config.yaml
num_key_value_heads: 4
vocab_size: 3031
norm: "rmsnorm"
norm_eps: 1e-06
attn_scale: 0.177
init_std_qkv: 0.0414
init_std_o: 0.0
warmup_steps: 200
decay_shape: "linear"
final_lr_fraction: 0.05
doc_mask: true
Each number is 50 + 15 x the weight over its row's rms, rounded and kept within 0 to 99. Layers, rows and columns count from 0. The size before them is the row's rms in percent of the matrix's.

# down: layer 7 MLP down (transposed), 320x128, rms 0.2, rows 166-200, columns 64-127
# gate: layer 7 MLP gate, 320x128, rms 0.225, rows 167-201, columns 64-127
# up: layer 7 MLP up, 320x128, rms 0.226, rows 167-201, columns 64-127
down166 102:56 71 46 52 38 72 50 26 63 37 33 61 28 31 38 68 72 34 46 66 64 38 33 49 42 57 33 38 70 56 63 76 60 40 23 56 49 62 30 50 39 59 62 79 37 31 63 49 51 70 34 55 61 25 41 81 57 39 43 58 65 70 23 28
gate167 106:54 61 68 71 61 37 34 40 58 52 32 89 71 56 32 51 61 51 45 27 43 50 34 17 68 56 53 50 73 56 48 45 64 33 52 56 56 63 48 57 24 31 52 67 24 56 73 44 46 49 50 39 53 51 48 66 56 52 35 54 77 36 36 35
up167 118:64 58 43 60 57 55 56 35 48 45 68 56 51 54 52 22 33 51 47 48 64 57 54 54 56 77 35 68 47 49 38 54 45 54 40 48 52 54 21 54 55 62 88 51 51 31 25 36 67 53 60 35 41 74 38 55 55 46 55 19 50 60 52 53
down167 103:85 71 55 10 66 53 55 51 53 36 41 60 58 70 50 34 61 43 34 46 36 51 43 53 35 51 52 54 73 37 49 24 56 44 58 35 42 27 56 48 42 26 31 84 38 40 47 62 42 46 48 81 52 53 35 60 42 41 37 68 19 58 63 62
gate168 113:50 57 38 29 48 68 64 37 36 64 51 42 77 47 56 31 47 63 39 59 44 57 63 59 71 71 71 72 62 45 49 73 61 36 52 54 59 43 45 46 43 47 59 68 55 43 12 59 76 66 62 47 59 37 41 52 39 46 48 40 70 52 76 60
up168 098:39 54 61 52 70 32 41 28 49 48 81 54 51 56 23 50 34 42 75 35 46 56 70 68 20 52 54 65 42 28 47 70 82 68 39 69 48 29 24 51 63 67 67 52 64 50 43 51 71 52 39 15 43 61 53 29 00 46 23 54 66 56 65 36
down168 100:56 36 64 29 36 38 62 68 38 56 60 33 47 23 41 20 43 54 37 53 66 36 76 32 19 55 48 40 46 49 55 39 54 22 24 48 26 51 62 64 41 34 64 23 28 52 67 63 42 27 52 54 30 39 59 41 18 51 30 50 48 51 63 59
gate169 105:62 42 45 39 73 21 42 67 55 41 74 31 32 48 44 48 42 43 58 66 56 36 49 55 55 53 89 33 67 63 50 56 62 32 71 28 49 73 22 50 78 67 52 49 42 36 48 54 43 58 47 36 74 38 79 44 43 32 66 52 63 45 66 35
up169 108:48 50 66 58 31 55 49 23 57 37 37 72 39 62 48 42 28 57 32 57 52 72 60 61 41 28 31 60 48 27 54 26 56 49 44 61 56 59 87 67 49 37 74 31 59 54 21 42 67 51 48 52 29 68 39 51 42 55 32 47 26 73 59 81
down169 105:50 55 15 65 58 42 46 55 40 41 49 38 38 63 71 73 38 49 55 32 62 27 68 41 51 52 27 66 74 61 55 67 53 28 53 70 56 37 66 58 52 67 58 59 35 61 51 42 39 65 59 30 52 50 32 26 43 70 63 38 33 96 53 55
gate170 093:43 37 56 54 09 24 59 58 58 49 61 33 53 66 47 37 63 70 42 43 49 47 61 48 47 15 51 30 55 34 53 31 67 55 61 46 63 52 49 58 25 46 15 53 24 50 60 47 31 52 26 55 78 65 28 82 51 73 64 54 45 21 60 34
up170 091:60 39 58 42 51 62 76 35 42 58 72 34 41 47 48 68 19 46 49 24 49 55 72 46 60 55 77 46 67 26 40 46 51 69 64 46 43 60 46 61 65 94 18 51 44 33 63 54 50 56 50 40 80 58 31 64 64 64 71 36 57 40 47 46
down170 091:45 82 36 34 60 58 57 62 37 70 40 49 51 47 30 66 43 64 47 40 62 37 40 32 45 56 41 57 65 77 48 50 45 51 16 69 59 83 49 38 63 43 44 70 42 35 60 68 50 51 53 43 70 19 52 44 41 05 53 65 42 57 41 47
gate171 088:45 81 48 56 62 74 63 57 74 54 57 76 51 37 37 39 39 43 64 14 69 56 57 33 37 48 61 42 55 20 67 35 72 66 49 40 52 51 47 32 39 62 09 28 29 36 66 37 48 66 54 49 58 17 61 52 67 40 51 58 44 55 62 63
up171 084:64 45 32 54 57 07 36 36 49 53 44 39 64 81 54 75 53 71 58 60 27 69 34 59 37 84 55 49 47 72 18 84 28 30 67 50 46 43 30 45 52 60 68 76 58 49 27 47 44 35 49 66 62 69 51 32 43 40 35 38 82 43 30 38
down171 088:66 42 45 57 53 58 61 55 38 21 56 65 51 59 53 45 66 56 21 52 56 58 51 45 33 59 50 55 45 61 21 47 53 35 47 55 37 37 35 39 39 54 59 42 55 72 75 71 66 55 72 40 52 61 48 09 42 52 73 81 51 53 52 47
gate172 100:30 44 53 73 57 41 36 34 38 49 61 55 30 83 45 51 69 46 84 62 38 43 66 40 80 56 87 61 29 17 59 45 54 53 51 69 52 46 68 54 44 72 60 59 49 40 55 46 73 42 60 57 65 47 60 66 79 45 62 62 40 55 11 70
up172 119:24 58 64 49 42 45 38 17 55 66 87 43 52 57 39 50 39 47 82 48 38 59 61 44 62 58 56 53 41 41 61 55 35 57 43 49 55 42 52 41 23 81 45 33 41 29 54 62 51 66 38 50 45 47 46 49 37 65 49 21 30 38 55 76
down172 110:26 74 71 54 57 43 35 59 43 48 52 24 53 38 52 67 12 47 60 54 48 48 49 35 46 43 53 46 46 49 59 53 16 47 60 33 37 36 50 69 37 72 22 85 73 23 18 35 53 63 58 57 57 82 52 52 56 51 58 20 68 44 44 17
gate173 098:73 41 68 52 64 63 36 45 42 70 35 54 63 57 46 23 33 53 50 73 50 60 60 28 59 35 63 23 61 40 53 60 66 37 59 49 70 51 45 43 59 50 41 27 39 36 32 32 47 67 14 40 60 24 57 49 55 64 48 61 53 67 44 63
up173 096:80 64 52 64 81 46 61 73 43 33 39 33 37 61 66 59 59 43 35 46 76 50 67 54 34 66 55 66 54 59 47 47 65 48 72 66 04 49 50 59 68 24 58 64 80 30 43 22 55 40 67 24 66 64 33 32 60 38 71 48 43 44 57 57
down173 105:73 87 34 78 65 47 32 68 60 59 40 28 48 71 54 73 70 35 61 45 43 48 64 52 60 46 42 09 47 70 21 73 37 41 64 41 36 42 30 67 67 47 48 57 49 48 52 47 46 46 42 20 59 57 42 62 77 50 35 50 43 26 62 44
gate174 096:62 36 58 45 63 74 64 46 62 14 41 20 43 62 63 27 63 56 85 38 60 60 52 73 62 61 39 70 50 57 55 65 26 46 50 41 37 31 61 40 63 55 73 61 19 55 31 35 50 83 71 44 75 58 49 79 58 57 67 43 25 43 39 62
up174 101:56 57 61 52 22 72 52 50 57 16 50 34 50 46 60 39 50 36 35 57 43 50 47 28 69 56 54 64 81 49 58 29 51 41 35 49 46 31 40 49 52 39 50 36 26 60 38 67 60 93 72 77 62 62 56 59 56 53 62 38 37 45 55 22
down174 093:41 58 47 59 46 83 45 58 55 56 49 38 68 31 28 42 42 51 72 35 64 52 20 38 43 59 71 89 59 30 45 66 66 65 68 34 47 37 68 39 62 70 60 57 53 48 67 45 52 76 66 45 46 49 24 65 24 49 63 38 41 49 53 33
gate175 103:68 37 72 66 67 60 54 62 40 37 47 46 77 51 65 72 69 30 40 44 64 64 42 54 51 53 34 34 51 76 40 76 50 41 69 43 50 50 43 61 79 43 38 64 42 36 45 54 72 51 72 48 43 35 40 48 54 67 76 43 49 48 64 45
up175 101:29 65 44 36 53 42 39 53 47 63 48 34 42 47 35 56 49 42 48 56 57 25 53 49 58 60 61 55 65 71 65 43 69 41 60 64 56 40 50 42 41 53 52 44 61 72 56 48 50 30 63 60 77 73 36 85 52 25 46 62 78 33 40 53
down175 098:70 60 66 87 49 40 69 36 32 41 62 42 42 24 68 45 60 55 42 50 35 34 52 60 18 60 55 19 52 42 72 58 34 51 54 43 61 36 57 65 58 49 56 55 35 40 28 68 55 43 54 58 56 44 58 59 57 75 61 49 35 63 47 59
gate176 100:57 57 83 71 66 47 30 54 48 51 23 50 51 54 51 19 66 51 50 45 50 35 44 66 55 38 46 68 49 45 21 32 33 61 70 45 34 44 72 28 28 51 51 74 49 30 67 65 10 51 54 56 59 39 51 41 22 36 60 41 46 56 51 56
up176 101:74 65 55 52 51 43 50 47 31 55 29 42 51 31 28 24 51 20 26 68 52 46 56 49 38 56 34 60 33 28 43 59 46 28 48 55 66 75 22 41 54 70 52 41 28 43 43 51 35 71 29 61 39 73 54 45 52 95 72 67 62 56 28 59
down176 106:56 33 78 59 61 55 44 60 49 77 54 60 52 44 44 23 47 58 29 61 31 55 71 57 50 34 49 37 61 52 37 64 76 59 47 64 41 43 40 36 65 47 64 53 24 53 89 26 21 43 44 54 64 48 47 55 28 43 57 50 45 70 48 64
gate177 091:46 52 30 57 60 44 68 52 32 55 34 57 61 70 47 65 63 40 70 49 35 36 37 56 77 41 49 71 56 52 54 83 40 43 42 49 13 44 48 27 61 62 26 23 61 68 20 28 65 42 48 58 64 47 48 77 46 57 57 64 57 45 27 50
up177 104:14 50 12 41 45 54 58 68 43 55 28 60 40 26 63 52 36 91 55 27 51 63 44 57 30 46 56 55 45 61 19 66 47 22 70 64 73 35 74 24 53 43 24 39 47 61 79 39 43 51 63 53 53 28 47 32 51 24 28 54 70 30 42 58
down177 103:31 79 49 59 40 53 29 55 70 42 57 43 86 41 34 34 59 82 54 29 37 56 45 18 35 50 67 44 52 37 45 76 41 50 48 23 41 25 26 32 61 48 46 52 66 34 68 55 58 64 68 38 59 51 63 46 67 53 49 30 77 66 59 33
gate178 109:35 48 90 39 65 63 60 72 46 77 73 42 34 56 73 61 38 45 49 62 37 41 29 41 37 42 50 43 62 69 67 58 60 42 51 59 53 75 39 82 56 46 40 48 44 76 82 60 49 48 59 61 41 59 60 15 69 40 58 62 72 43 61 56
up178 102:52 45 58 33 49 77 90 32 34 44 55 21 33 47 63 41 35 56 36 56 33 80 55 49 47 45 63 61 32 50 79 62 34 30 61 41 73 56 35 94 44 50 70 57 48 85 53 45 59 40 42 47 49 55 51 71 43 46 68 23 46 63 59 43
down178 105:64 62 34 41 26 41 38 39 62 32 45 48 70 40 46 46 46 62 35 42 81 40 47 49 33 44 53 57 65 33 46 37 51 52 58 57 50 33 45 32 83 69 65 48 60 68 61 42 49 66 36 64 42 61 54 68 62 46 52 46 91 31 43 64
gate179 101:49 51 39 45 67 73 55 38 40 33 69 51 31 32 89 80 40 51 47 49 52 59 31 52 53 42 82 45 50 28 66 41 50 38 66 39 63 57 32 49 40 32 64 26 41 49 39 46 47 66 55 47 40 59 76 41 39 65 52 70 34 34 33 21
up179 104:57 60 41 27 52 48 41 55 61 60 33 70 41 73 51 48 51 43 60 37 66 69 46 99 36 45 47 39 31 44 72 54 21 47 34 49 35 31 44 77 58 64 41 46 68 60 41 53 21 75 51 47 47 60 55 75 51 68 43 69 49 41 38 64
down179 101:54 42 35 42 55 30 33 50 25 70 53 54 44 44 62 50 32 47 59 46 22 40 67 67 19 77 72 45 62 62 31 50 45 63 61 74 42 50 42 28 61 49 52 64 49 52 63 55 49 81 42 56 50 47 54 78 53 63 06 50 79 61 73 75
gate180 100:43 40 88 47 56 25 53 50 22 36 53 57 47 45 65 68 38 45 59 60 60 41 53 70 75 79 83 49 69 60 44 32 70 53 33 43 50 63 48 64 66 65 46 36 50 48 79 51 54 55 62 64 41 66 51 71 47 62 50 57 41 46 58 44
up180 104:33 47 49 21 53 81 70 38 40 25 66 57 54 44 39 73 30 43 38 57 60 30 33 45 52 40 77 15 36 58 52 52 37 47 53 30 58 15 49 58 35 53 51 44 50 76 40 70 35 44 36 52 39 56 28 44 63 36 50 72 73 35 38 59
down180 102:45 49 48 42 50 70 64 44 68 49 63 37 56 61 40 53 39 64 33 29 50 68 23 48 39 39 41 59 55 55 64 40 52 67 51 51 34 49 41 47 39 36 61 28 40 39 19 83 58 19 54 31 62 56 38 57 70 04 35 51 39 50 36 43
gate181 107:40 55 62 47 55 47 04 61 25 36 33 46 46 44 51 12 46 54 66 60 65 75 29 60 53 59 44 44 47 48 33 47 44 31 39 54 25 63 22 47 61 52 72 44 57 54 47 44 30 35 42 62 33 38 46 55 63 51 71 40 61 56 65 56
up181 103:54 34 50 49 45 56 63 57 43 58 62 71 75 64 47 67 49 31 52 64 49 29 48 74 48 43 82 24 42 40 65 54 71 76 57 51 39 50 59 15 40 70 31 30 60 55 53 49 75 67 60 42 76 26 37 60 65 83 41 68 60 79 47 03
down181 103:38 40 46 06 36 62 55 55 53 17 36 35 70 44 54 46 48 54 56 82 50 40 44 46 48 49 51 67 57 26 27 51 49 70 36 43 51 75 26 70 63 55 56 37 67 64 28 39 49 56 68 54 36 63 64 42 29 56 43 51 48 74 49 52
gate182 102:35 75 59 45 47 59 25 62 43 45 62 50 51 29 55 55 61 25 58 40 53 27 66 62 35 48 14 31 76 66 62 49 39 51 32 57 46 47 68 60 60 62 37 51 28 57 68 59 80 49 42 69 38 71 54 53 47 52 52 32 23 62 51 38
up182 098:23 47 62 50 39 48 55 54 40 59 37 69 30 45 57 36 50 54 65 71 84 49 39 47 78 81 20 23 64 56 47 20 52 59 53 49 34 66 60 30 60 41 47 47 58 84 60 66 60 65 80 42 63 65 38 46 54 57 83 75 61 53 66 33
down182 100:55 90 59 58 53 25 56 59 84 41 44 41 46 70 59 55 57 40 43 35 68 54 44 25 46 66 32 28 95 31 28 57 51 48 73 33 67 33 66 37 52 47 46 59 45 58 38 27 60 78 58 36 84 31 41 61 24 60 50 42 44 41 54 32
gate183 097:42 65 41 57 49 47 79 54 60 68 67 58 64 63 88 40 73 37 27 38 72 54 46 45 57 43 40 20 53 22 26 52 60 47 44 57 30 67 61 45 47 48 34 59 57 25 63 64 44 60 59 39 61 51 73 40 47 64 31 86 57 54 37 41
up183 095:70 44 58 66 47 57 77 49 33 51 45 40 37 26 38 61 77 43 60 49 75 13 59 44 72 40 57 60 61 67 46 46 42 39 46 39 72 53 55 56 53 58 53 53 52 56 69 32 58 33 24 59 28 41 73 45 59 49 31 20 56 67 30 62
down183 104:55 44 44 41 20 75 38 28 47 31 46 66 54 72 46 76 40 50 36 23 17 78 46 58 52 50 41 53 32 48 53 35 37 49 48 41 82 36 42 55 67 65 48 58 85 69 22 48 48 54 56 88 44 73 28 49 67 51 41 45 44 29 49 54
gate184 105:50 35 49 58 67 51 47 59 52 43 51 42 32 46 59 47 30 55 57 59 78 49 70 89 40 30 31 38 30 35 65 61 73 50 51 38 56 66 52 53 52 48 65 27 37 60 69 47 59 34 40 50 45 43 58 47 52 62 22 61 52 34 49 39
up184 101:50 59 48 55 32 38 49 57 48 54 48 35 62 43 54 67 23 69 74 42 29 46 40 57 45 75 34 52 76 75 35 28 25 62 60 39 48 18 48 58 67 43 60 44 38 68 26 47 34 52 31 29 74 51 63 49 35 69 59 41 68 67 52 64
down184 103:55 41 36 69 56 52 64 57 41 39 43 32 45 15 73 33 56 68 63 62 45 46 47 42 61 52 71 56 59 44 41 61 49 62 36 56 63 58 28 64 66 44 41 57 49 59 88 36 36 30 21 64 71 41 77 34 57 32 41 53 56 27 55 64
gate185 095:59 62 47 48 75 50 43 58 36 80 46 62 35 50 71 30 65 43 40 41 97 65 81 20 28 63 54 69 60 54 52 49 43 45 46 41 48 42 46 23 54 49 28 62 62 29 50 51 75 62 84 73 67 53 71 43 46 54 31 33 39 62 55 58
up185 092:58 47 33 64 76 41 68 41 91 32 50 59 53 67 36 68 44 47 63 86 22 29 64 76 65 48 76 41 40 28 47 63 44 58 57 53 45 64 70 59 20 58 51 06 30 37 48 23 39 43 65 29 50 39 40 54 58 58 60 45 79 41 48 60
down185 101:55 52 58 57 67 52 38 37 51 28 65 47 50 59 57 71 31 56 56 47 79 30 40 62 21 71 55 43 28 56 58 59 53 67 50 51 40 39 55 47 47 46 49 56 51 28 44 20 66 61 47 56 62 61 58 50 46 79 45 28 37 99 53 72
gate186 094:59 60 44 54 78 58 58 38 44 66 53 48 61 46 57 42 74 61 72 48 51 54 15 90 27 60 41 53 52 50 69 49 66 36 58 65 44 60 53 73 32 73 60 83 34 42 54 34 79 48 36 47 58 34 59 49 38 41 34 44 54 57 68 78
up186 094:59 42 60 55 57 41 31 38 60 72 64 39 82 60 79 30 56 24 49 64 68 74 30 62 59 56 41 27 45 70 72 56 69 56 52 48 41 54 60 45 40 41 29 70 50 47 27 61 60 53 39 58 55 72 56 34 34 24 48 50 79 46 39 53
down186 097:22 78 43 60 90 64 42 49 25 29 55 57 44 45 52 38 67 33 49 63 47 56 74 50 49 42 51 45 35 71 41 52 45 57 18 47 46 45 68 64 39 67 37 46 53 62 58 45 27 53 59 63 42 32 50 75 48 61 20 46 65 33 50 26
gate187 094:74 49 32 54 43 51 35 57 66 45 64 53 30 49 45 46 55 80 47 20 65 21 66 51 44 52 51 58 40 40 48 48 58 30 57 43 51 51 60 54 43 55 17 20 54 57 54 30 75 54 59 39 73 53 44 33 51 46 44 59 61 53 53 49
up187 112:42 60 48 20 66 31 64 42 42 51 54 60 47 50 36 47 66 67 59 39 25 59 58 80 68 73 38 40 52 60 67 55 62 51 22 63 58 11 50 91 51 47 45 43 52 54 63 93 55 75 58 53 37 48 65 59 48 53 45 44 73 60 55 21
down187 118:35 50 27 31 41 51 61 39 48 62 60 60 60 52 29 34 40 35 45 67 45 77 64 39 54 67 44 72 65 44 53 59 44 46 47 46 51 41 42 82 37 54 53 65 52 53 46 67 40 43 86 60 40 67 50 51 54 38 65 42 44 71 38 23
gate188 095:43 62 79 49 42 07 60 32 65 44 58 82 37 63 51 22 47 49 64 42 43 42 44 32 54 53 09 53 55 31 45 40 51 68 33 50 25 50 54 65 49 63 63 38 61 61 44 63 39 77 77 41 37 30 37 62 61 49 63 53 51 40 53 49
up188 099:59 24 60 54 44 78 47 36 42 34 79 47 52 52 32 50 31 62 45 46 63 14 48 40 38 47 72 68 78 43 63 44 50 53 67 34 57 62 49 74 45 44 82 52 27 38 43 40 78 52 49 73 30 61 61 56 46 63 47 44 55 71 40 85
down188 093:76 44 77 57 57 35 55 54 47 69 44 77 48 55 30 54 36 27 40 25 59 47 53 39 53 69 49 59 22 33 33 44 47 47 17 56 76 43 69 32 64 54 53 43 47 71 44 51 21 56 44 68 68 38 34 43 66 52 52 03 52 61 74 51
gate189 101:50 47 26 61 53 62 58 50 37 53 84 64 55 56 64 23 66 40 44 40 29 55 30 59 58 62 39 38 32 45 18 79 45 75 51 32 55 64 49 23 27 71 18 76 41 51 53 44 22 68 43 59 53 29 46 63 19 51 79 69 63 37 52 52
up189 099:29 51 54 57 46 45 35 58 51 33 54 47 49 43 40 63 41 39 43 63 52 48 39 52 48 76 34 23 64 70 59 32 21 46 54 59 58 46 34 91 60 45 50 37 42 57 57 42 32 44 37 73 44 84 47 55 58 25 55 55 62 19 55 55
down189 098:53 48 21 77 61 28 33 30 53 79 63 52 58 49 52 61 35 41 26 43 55 63 45 50 73 38 37 45 51 23 37 38 52 51 61 36 47 67 41 33 58 30 54 86 27 66 41 53 55 57 44 72 50 19 71 65 71 29 19 62 50 57 67 45
gate190 099:39 70 35 67 66 25 63 56 55 48 60 41 72 55 72 19 59 30 58 54 74 57 60 46 21 31 44 43 21 69 68 60 60 49 65 66 70 28 48 34 39 53 44 56 18 44 53 24 68 75 46 47 70 43 54 77 46 60 76 48 51 51 49 91
up190 092:84 46 67 28 42 59 41 56 43 45 47 19 17 57 37 77 48 73 36 41 18 36 50 54 71 70 37 45 71 31 34 42 33 45 56 44 59 74 55 49 51 42 57 50 49 68 60 57 33 27 53 58 37 27 42 31 62 68 52 57 31 38 54 09
down190 097:29 43 27 63 59 42 44 77 36 36 42 64 36 47 44 43 58 40 30 51 38 25 42 49 42 28 30 70 55 37 39 65 47 42 43 51 58 65 37 50 65 40 72 40 43 66 80 46 22 23 53 42 64 37 40 63 54 76 43 53 39 21 58 56
gate191 105:41 17 47 49 61 25 42 31 25 76 19 68 50 63 48 55 56 54 47 47 47 46 48 57 83 55 60 37 33 64 66 45 50 27 40 52 55 67 33 67 51 56 64 44 48 41 55 51 20 56 60 63 75 55 42 68 52 58 59 68 60 20 45 70
up191 110:25 68 51 46 77 79 46 41 51 33 62 58 45 55 61 46 53 56 24 69 59 57 29 78 40 59 44 51 45 40 58 28 34 89 40 71 68 68 51 51 40 66 47 50 37 52 60 60 35 61 60 56 44 54 72 37 51 50 32 69 54 45 66 35
down191 102:48 66 21 51 00 29 50 81 56 62 45 63 28 44 70 44 66 51 42 73 48 86 39 53 66 56 54 58 52 44 35 63 24 61 39 33 50 67 57 60 39 60 46 40 54 74 63 49 68 47 67 40 58 61 61 29 59 62 40 47 45 55 74 90
gate192 110:54 45 54 58 66 50 57 69 52 54 39 43 58 50 68 51 45 58 46 54 58 73 59 40 61 41 51 36 64 58 39 64 34 16 44 61 39 42 56 35 94 54 56 81 46 48 49 48 28 50 51 45 27 63 23 28 44 25 43 35 62 29 64 61
up192 111:49 65 70 14 41 54 46 35 88 72 51 72 35 29 57 49 58 56 55 37 61 69 69 42 22 57 50 43 66 76 46 33 63 43 44 40 47 32 71 41 38 49 43 51 47 51 35 61 44 60 50 50 41 55 50 42 50 49 64 46 52 38 68 54
down192 102:79 57 53 40 81 30 51 51 39 34 58 28 56 33 57 59 20 36 61 25 47 47 57 40 42 54 53 34 41 32 53 42 34 39 47 54 38 48 54 31 39 55 51 56 63 26 33 63 38 27 45 28 42 55 31 78 37 46 71 39 57 56 45 48
gate193 113:54 56 69 47 53 66 49 50 53 39 53 45 75 52 43 32 68 62 39 31 56 44 62 38 44 69 47 30 51 43 23 73 45 58 52 78 57 48 64 25 77 61 44 50 13 60 42 70 52 67 20 62 51 57 47 58 57 50 43 79 59 62 56 36
up193 105:22 58 38 59 36 53 38 48 52 31 40 32 49 49 44 56 61 28 57 55 34 52 61 84 70 33 44 70 55 54 71 45 45 51 81 64 51 57 64 50 62 59 77 52 48 53 49 29 33 31 45 65 41 45 65 66 50 49 58 53 30 34 49 34
down193 100:66 25 38 38 64 66 38 58 21 52 60 58 64 68 59 52 28 43 50 54 58 52 50 41 51 39 34 29 70 36 49 48 56 55 42 34 56 41 07 33 70 29 45 41 61 40 43 51 76 35 29 68 32 51 57 60 38 55 35 51 49 35 18 40
gate194 097:51 76 49 39 30 47 35 41 56 30 44 56 43 36 51 12 56 59 67 47 40 45 25 71 65 34 37 43 18 36 35 39 42 60 41 00 71 43 63 43 61 44 43 46 79 45 62 58 45 51 66 44 26 66 47 55 48 48 51 77 13 34 60 49
up194 098:65 58 51 57 65 47 26 58 55 54 51 53 45 36 54 75 77 53 75 84 59 64 48 52 76 34 49 59 40 27 62 70 62 58 45 32 59 47 37 38 40 51 46 41 51 32 57 28 75 72 83 21 65 43 41 50 60 23 41 51 46 39 56 49
down194 101:59 38 60 18 52 51 49 40 24 42 57 51 51 34 60 62 48 15 65 43 67 62 56 53 72 38 43 61 57 28 38 45 65 56 85 63 56 56 61 66 57 46 37 49 27 53 50 63 50 62 63 31 56 46 52 44 29 59 45 65 57 37 34 63
gate195 108:67 31 45 50 62 43 53 47 62 38 51 25 39 54 67 61 49 68 50 50 69 61 66 55 26 64 70 62 68 59 74 47 40 39 58 52 54 36 41 61 38 67 45 69 70 50 45 77 43 50 77 58 33 43 63 35 09 42 74 48 49 48 22 61
up195 101:88 12 35 50 35 50 62 63 37 38 18 35 48 43 40 35 66 53 52 74 54 37 43 36 50 45 54 59 39 25 57 35 62 58 32 46 54 41 60 24 17 45 41 43 65 42 59 70 56 55 43 43 61 55 89 51 51 19 57 66 69 60 79 42
down195 100:17 70 39 48 51 26 55 75 53 47 39 41 03 43 52 64 39 40 68 54 34 52 74 43 53 54 45 74 36 43 59 42 52 67 45 53 57 53 53 39 11 57 51 65 50 39 45 53 73 61 28 70 47 55 42 62 62 37 62 38 57 45 24 76
gate196 099:81 64 51 52 57 45 38 32 43 21 43 40 69 37 57 46 44 47 19 40 41 67 74 38 52 27 62 54 69 42 46 52 56 21 59 63 48 74 46 38 35 47 57 41 26 77 71 19 35 56 81 16 33 37 53 28 40 70 39 28 70 35 49 64
up196 098:41 49 42 51 35 43 77 69 40 41 58 71 51 51 56 53 48 18 31 54 52 59 36 38 28 31 23 37 40 43 43 30 53 68 81 78 31 50 57 36 45 64 39 41 57 16 42 48 63 35 60 53 50 39 73 74 58 55 47 39 42 88 50 53
down196 102:57 72 55 57 55 40 52 54 73 56 48 33 59 72 43 48 63 33 50 56 50 49 22 42 49 27 59 58 62 39 43 32 45 57 65 49 68 16 43 61 40 60 44 45 43 46 67 46 45 36 62 65 42 26 87 26 59 59 36 71 52 68 67 82
gate197 094:71 57 33 32 44 40 78 46 25 63 58 60 25 45 59 59 33 19 71 46 36 38 65 46 08 39 43 68 37 65 58 67 30 59 54 40 35 41 52 44 71 70 46 59 41 60 42 36 45 56 38 74 60 34 72 57 41 53 61 55 39 50 61 62
up197 101:52 37 60 44 36 55 35 64 51 23 22 28 49 36 64 42 52 75 53 52 52 27 42 19 48 38 71 38 58 40 41 27 65 45 88 53 63 52 32 22 52 37 52 35 43 30 35 51 62 45 70 32 60 62 30 58 74 32 30 65 66 60 39 62
down197 102:76 49 45 29 34 32 53 42 51 50 34 42 51 69 64 63 56 41 58 43 34 53 52 42 45 40 71 41 43 71 50 37 59 29 51 54 68 47 63 50 37 10 61 35 28 34 75 56 62 72 51 36 51 58 47 36 82 55 37 54 68 37 26 51
gate198 093:28 46 51 80 53 31 48 41 43 42 50 69 35 67 17 63 50 53 33 53 22 35 29 39 39 72 63 71 55 39 42 67 45 81 48 50 66 89 54 28 52 67 75 47 31 20 55 35 69 41 52 67 50 64 46 42 41 72 35 20 57 25 34 68
up198 097:47 40 34 28 30 24 64 53 55 23 59 48 40 48 36 59 45 64 45 71 58 90 74 56 51 61 55 58 70 60 64 66 37 34 56 83 42 33 61 64 41 45 41 58 63 57 44 53 40 40 52 54 27 95 18 73 33 63 84 51 72 70 48 84
down198 103:55 51 37 30 35 33 75 22 64 46 54 46 63 39 44 61 43 25 45 54 81 51 23 46 60 56 42 67 41 19 65 75 49 59 24 55 49 37 53 74 41 54 66 83 36 52 52 35 56 46 95 32 27 40 54 62 65 50 71 27 73 37 48 57
gate199 097:42 81 58 54 54 43 36 45 45 80 46 44 59 52 21 31 51 30 43 72 46 65 49 59 52 71 67 59 62 58 65 50 13 37 57 62 54 52 64 70 74 52 42 16 56 39 52 30 52 55 44 74 49 64 40 75 54 44 41 47 29 47 41 50
up199 114:61 74 83 56 50 22 53 42 58 64 59 59 36 48 65 32 56 72 16 65 63 33 44 48 73 54 47 40 43 89 60 50 39 58 53 64 50 47 32 55 69 44 29 50 37 73 42 30 09 55 45 58 56 47 33 21 30 30 67 49 41 53 48 47
down199 109:47 37 46 58 65 21 52 33 33 68 70 52 23 40 49 62 88 49 44 66 26 52 27 37 59 28 61 41 47 42 70 48 48 74 52 41 23 19 75 72 47 38 45 24 34 56 49 58 33 60 36 46 55 42 41 41 61 14 55 49 63 40 56 32
gate200 103:53 64 48 53 88 71 63 65 52 59 35 58 45 49 33 17 84 69 56 60 63 68 53 49 46 25 46 45 55 49 50 58 52 54 45 40 47 37 29 44 33 29 43 43 61 50 56 42 71 47 16 41 50 38 42 57 22 34 53 23 43 65 29 67
up200 100:49 67 74 49 81 52 59 67 58 57 41 88 85 50 71 32 50 67 34 38 51 47 57 45 39 52 61 69 37 57 51 38 50 68 79 66 73 66 33 43 49 38 58 52 77 46 53 57 74 50 42 57 28 43 47 66 21 63 57 12 42 36 44 49
down200 098:59 67 51 42 74 31 52 40 51 41 66 56 52 48 57 29 57 53 47 43 57 44 49 55 13 27 24 39 68 49 77 45 22 80 66 71 40 69 25 53 27 42 48 41 89 56 51 42 65 53 27 32 78 20 34 75 39 33 58 35 72 36 53 54
gate201 099:59 57 85 61 44 50 31 45 76 50 53 69 14 61 32 55 35 33 16 44 56 69 43 40 35 85 66 82 73 37 67 43 58 41 36 56 47 57 40 53 69 40 90 28 37 53 76 76 71 65 54 46 54 40 72 71 43 59 72 36 69 52 53 45
up201 102:55 36 37 41 38 51 89 31 73 45 50 38 41 49 56 80 54 50 50 71 34 71 37 63 24 69 75 28 43 43 31 56 33 21 59 33 44 42 50 50 78 56 43 39 65 43 38 65 37 42 48 57 54 31 38 44 65 33 60 28 65 55 52 60